python train.py --vocab_size=2048 --batch_tokens=[16384, 32768, 49152] --train_tokens=139600000
Each number is 128 + 32 x the weight over its row's rms, rounded and kept within 0 to 255. Layers, rows and columns count from 0. Numbers have three digits each. The size before them is the row's rms in percent of the matrix's.

# layer 3 MLP down, 128x320, rms 0.136, rows 0-127, columns 80-119
097:106083150111146117121170131126113172179193152141113064142132160173129117139169084106172176150177142140128130142103145134
102:164094162067136154129068107114165164161142072140149161147139203085105105148136154181116176149148124121125173179102117164
101:178057115166141154127177065143123098104149138151089065107069116124111024091131106147124147121098166160168103150070155131
098:180143119172183118138157141172124133112114114104087104117073131127130126178138060175107186157124110171148080136132128136
100:129126124148191150154120112121131112072151128107161153080164108162161076083189169089130130149103130137124085097128133144
102:121176132155168114127182144135088132125124110129150153090149152149087063054062143097106112139157168170093088157179133154
102:144080109139104146130136131076106124052125143179155152131107150136091098142142140116126082122140106085137116102134093142
097:125123142104079117087113101099190119126031140125126159063149119115088171143112073145122146124174148118155158093194109100
100:120139139149122145149158099157127183100123153141126146058140102138147144130145086190114106091149152076142129122158130208
097:148142140159102219115146091109078143091116099106099146062110208135089150160085113162186176166099107130132186141160130163
098:129180120146151084166110112167130128123107162122107116146133118143147087095152134166111134087084137146170085121128147181
110:069100147175145112129121076060145160098125116207084114080113120112118065152112163093088134080129219116127117160075120092
094:135160176153142117142110129142087195118123137141122122119091145170156131145071142142112045099098119162126105123187142131
112:142173132169084177164142072137148130181135203165104135120156100138119133137072066133125067071142065062138119055090113077
097:096098131075179165085122130136144105114161111103101125099108142155089187196131129158134090160068130121135108212142135113
106:128118090085097151131114121163155086129133166116131143104057185090111098137137092162173126107147064109121152152115148116
099:083150130150116103085135104119222111128090122124143189121115088147166105082178104182147177121143098141090160104117111096
109:146180107116116184206180195141125118148147116095164123139137142168209094148132109131150124173142159116115133163098150119
102:099138191137087083144114160113160157131124172104146153069154174086170173149116168098110093099161122101136107172070159097
098:149116083143097091040150090169148181116148142122169139124163129135103155131135188161137136192138116170113064087112126147
093:137100208100129165117121144118124142154121149099134116092161110124113155172151169093110173087123124204112075150142087044
101:100127115186094024121078143145193127140099137142160133162186162123148090139090161096117138130116187111120151116111143169
102:118132125170125098111112081130057141098121145142140073114142137113117124159167141128145109163181125120067164116138149171
093:107109130092102142171130126166151119164115194138083144104139156192141114116165152107124135067160144071099061144160134162
096:155079109165123114108164111109169118081108129101119133049090135132100159176160075093147052050097162092160117154099090174
093:170088121066159099175120110071123149137104202150132155113125174104166076152114073135104080082139105159073148109145068130
092:120127208167072147087180103110122146132133188100104176139084138138097162173153140062146133143124102164145097147122146119
104:080157186062111167138138129087096185091218146086150126129124185124166159123134093156123140167098107080116089125163105117
102:104164180120166114149071053147163134154129171181161131115144121060197130181156073114097095108197058112155154138113158144
099:119159119138124151149139076147128139096089159076139103089189083060067108127134100121124152125122155086126176142146173161
100:152121145190151151101174164102212150111096114150102119142119117132142060082098155095138114075130112181080086109110120149
101:067176086131085122106126150142122143200095103141061114081117127068089092132177109096159154186191092128122134150152134142
097:115100143078130115180136162143127051146156120114149154164139145171117143090081069150107134094117212113126087171138102159
108:116133103155084086161126147165153130098133083108111117196104081136152126094142150128158090134167220090113146136108156084
096:134106140167098141135180125180170169105122118195083147129112114073140158173102118072100160071095117096097115106123179079
097:168111113097119130131122121153159123132188127146146170149107110124109121118140133152157101173140112160120111103152126110
106:158118051157164133154141130145100148119089101088136142141192066112103150130127145159135101093128116096140156145145150096
102:146150163102125140142123126180047169087096154098088135182071129145108172099136127136179130151104123189103077063130122091
094:097108103135127167139114106173140133095150112134149159180195110120137167120175147130174107121130073097093140093209113136
101:080119102192168097154177115101111142188124145111141163107105091098145103155141130129141139118131134157116074146109207071
100:191099103141122113119086085137142063121124127116162137098171084133128153167120091085122103154143125100142112133100090089
097:110107036127111157092104083089154135110139155146153159068115142129140138103124099124150141167094186113114071158099070164
102:179104100136063152158127145086148108143166119060127227146126151091154099049167117139149120066106113132169095140145125120
102:091108093145103160081159113078176078132101123134164126128145108109118120156131104122170172139072125101163090135145135131
099:159138158111112146157163138121090241105174120124143193143146117179083134048136173136093133165080121164161128126095150161
104:110151138174165060175092109145104166150143123157136117161160186156122116167130156112106104142093111146099096148145103111
100:147149126163138170104137119185138173101132070096082169068115123148126133114134112101073096101099112117120138128175184101
091:133117129137076106204107152157189115170170133129119119118128152132123134094089191112066134132143111153088104136133104108
097:079114209190155097123112120158090147111160100125130085122146110159138162148111152102123108137187136109153123181139121113
104:130137198128158131129145229120093150154096156112140091091072140106112152152104200138133121116131142120145164083115138136
101:062117115099049102127176119104135149152090148128148136160158116176094088158116211143138104139144149140174143095167123123
101:136166103147133146115132164111145160096129115163155157168078190170200079156122136155099087091187133155100108107116139121
095:145164132082140129200135166170167159089109113153160192186152096153083163146132151158144119077128143146157196094122091129
095:147117170090172159106094148111132061093136054162145035113127090136134125152159097185122170232144088139118089172078117083
098:144131148156065131160202104142146121067086140118118148122118057080109140138136155136125079120133174120089168113099153120
100:150164144117105140158164167139167156110092099116125170081151185139110129076161139092188153178134100115165102125136128125
101:091124144107094095129119166193038128090114164073128122131110149205179152132027123069150136161181177113133070106092083093
097:196127152151138123176138106146134126113102130085129119143123145154065174089155118092150112156118213139098126150092168137
098:092073138095159110118153141152089097160083182105164128102173122120095072088139143144111165098141102137126158183076098145
103:135133132158178147141096101073181108189138104178110119148124115113136149077143123113181033112148105096087136148180152101
098:146179153103055179152176081175144121074116076129123163176157128131122154094087175169226127107119095120142109094081160122
108:135130121120137121040140122173105066143142121126155137135125177192165142145065116094155057124168123117124140171153101178
101:155149090138117108136138116122150156143120124109127126106099120104169132176112166149103090150110135076109162141099152068
108:142158076166135112109147070090115164168134151176095125095134134126143187148126130217120162105134102173111058127139096077
095:168110097108168130177137101105127139157148169138104147138151148118185092157155117129124129140155166124147153194127110127
095:150178182151164131162119171094128092133167100116139203137136114100117100184132144100110092091071115109168087142138157142
101:154116118084168161198128130146111147125138169103108108076143174086119099091101124163198109141129100142149161062166061133
103:085119118136094186128122098113128084110148125122108141128126140144156125155111153123126130097156124116220150086130129144
098:145122123149153157144086051144127104104154122145121098135075095153139142093108203112150195148116109170102100133084135158
096:152131126104125116151152139129164138106086114141148111138153149146146190136103115147147098157072165107101189158119127134
105:168145110093111159135187098067108128153089133088172176121145187122106132116141122121135126194088169123140134159129139134
101:210084114170189138156140128128155118159113117128149167131075137101079162181102096097125156164129158132152134165145164138
105:120108084160143166107107123114111173124172121135111129102145105086157077124110090134152155103111140051157131119166090107
100:191099165133165142188098126115089141153099138111162069179139149137135143106160116122179114141114082139116159147043133093
108:113147124087094125161068150161095153141173129183113129151154211169132131165134159085128168137110089145167171132120135194
095:141129150151125169069151088150171105138191058116058082125142170123053147130165129046146135114109110177147161125147087107
097:094170112154146122101152116185093141145134184117044067115145096146124127091060103119107156091113180124164147169117114112
099:143096161132182147161086119114088114048118090122076129154149086097122156127181083112077140172084142095123145113114159150
093:135191154084159101088131100108096175077103113114070062135084170038172127138131120083147181164125131126168149148114101163
105:141121146160134113085168119169117102126163107098140144167120107108157100071157130094140064101124136110156177164184099174
096:155119074146100134111203103186078135130183161114153163109133139160120127179106148095121124140087107097083119140117075159
108:131119143135106175120140140109115141129102163078207119103155131141125120159121140126153122115129167067168150187116070136
102:146166111088161060143090131173123097141152143134147189143158081220126136115080145110167056083163132146132127132182172151
103:143119209123187108143163145138150139091170110077087164171145141113136192126133080118121131096112115116148126103214159148
103:100094155075170162160117168106115162090100123110108143084076144141087123076093102126185146157097143146071120194146105144
098:150166114148090082099098155167096171093104091139128139094135110139095090157210128170152126142162145137088108114133147146
095:159066101145107087129092088096102137122138097100156048098153098111098107121118132153113140117134083104125126051173128073
099:108141130149161097123148173091145115104155198105104124138147108124099126135083126084155137116106112123118127120148158175
102:143165132154136129134121133128061091113092158140181120065089136076082150114183157100152122110162119105140159147176106147
103:137120112089086144110130121151095124120094108179136111104123154146124124165100145175123096155145162117175172092088129040
101:096127154083201125130156112089167080117176127081157172163073104110126126107149109105166161164109120206147106184169094126
101:125150083090135184113166151165084145134114087105141189119140121147150082115111161142120168171064171127147158115109155092
107:173098114113110110139178140153116129140132130122145148105103138110095057133125150153145137133167183094122126139119104068
092:104144096102099118133088138172143152164153165146134128137085140124107119077079173121134125097105082149093099106080132114
089:162173140162177164114142170093177137151069193114099135102151114096128080132134141092140070119216161144047169120178113126
100:082145068106187135128139151204144070126115159163107105100143190152151153072112144158134180116095086148183106147160175170
094:107116096130094154105118138124169159142161143186027149188124156160070104117055092125149076106125130164139083110074111146
108:115182105229164082147151121144138099106100094140097121128153160074131105081110163139151120130109125116128093112134233126
095:169171161163146172111145172060131144106111169168180088161065116101179082117123118096132151123204129141167120143099131140
102:133102139165119123123104150111111127136140186153099109089100143065106126129128094116120121113096088131175103115170165131
103:160082163119116116145175144086180153154137137115138069116118185088175106126159156169159125108077161193170156125060150132
104:115090154109117136109150134126090198132123134140111139136116107148163049142157152101131131145130184123094172145098146071
101:113121102112136129137142176130103126138058135185128089151136146120149131137115077148079092078114162084112069145062111088
107:149138112161151110188150110152075137180101111108138128148130134171094092164135185153153118174112153125096080116124136137
092:086118129131152104162137167156121108114120160069103085120116104240155139160175107125171051169108112091188128099105181117
098:113082149149141129137097173160143138137135121160154141125171121132118111134113097134076082119105082168155152123149177135
097:101167137133161126140080131073101064130169100113083073167080139086102150113175139119141163168137100131159167103198132047
102:104148051061114123151089070168104113083133118090084150078064096137138150111139097094134106136157109156145143094159113113
096:102148120169174118118124148096189141118100145127117149170149110179105144172149141141095128129142133122088164122150087158
096:119101143111127132178158153106064082134074145140132090108117153119096157148076167093105121083139175136163169158065098158
102:107134144132153144120124148138121110130150168144079067119096116111135079134157062081122093132154169109096146176163125197
094:088152163064114129124133069091144126127141117097081143087110077101155138093116153106147118119130140165176150105149116128
098:177107142189113172169122093095125119111039078164114128170151083128070121114194122130155159132121071163079125150105113128
092:126143121094135115101160167090104168029110181142171183129104108105188149136120079122184105163105107134147102199194159105
096:170160128138154084117170141117103183120072214114134126146081123103152155093136108099141075142090124116126156183146185074
096:134166126137137120131060130070135126168075100142144142110136106057095145165096091110051169077179110151147096168080117160
098:110205164142142148174109110108167153100129158134120152124129148161102134136168157146110161108087144121112166117064120184
111:120136122150112144125156139060125125083191111095104162086113111057117145171121119133102098130135111087121126143167078128
097:133084150052160184148114172108108158126102145135132083110147133132113103131166141155156124164113066132101114075136163154
101:165104107197070133096114085079125102161142103148111133134158082108187169169126129218089085124097146081090182061098091134
100:109157153134160132161143090114137160142172082130060127154123158128135112124058161177145111091112099101221146177089112164
109:100141107131188180129110105103143174131144112175196177114112153181109151145137100122178096163134155157144161105117138137
096:141169116077094140104135192099128153132130128124135087139098157100158115178154056181105133135168119078224127098119120182
098:114135043108094150074143113135115108149163096085065173099125134119141128086108134158115089116150124119119173144135097120
105:159207154148139133205082130150093112153137177145121134124114141168156101146104158138094164080117156122095131148155106130
096:080167118123152127085062188206088090114111078107155217135166147145143109087140106142088102118094139088100162127149102111
102:151111126095073187131062130117094198210151176119102178173161113163145123127126113149190154140124034143114163053134143111
105:140106098136126092093141103093141117112182141097099086117126151165112095134176097140111136111102127132098184101112119134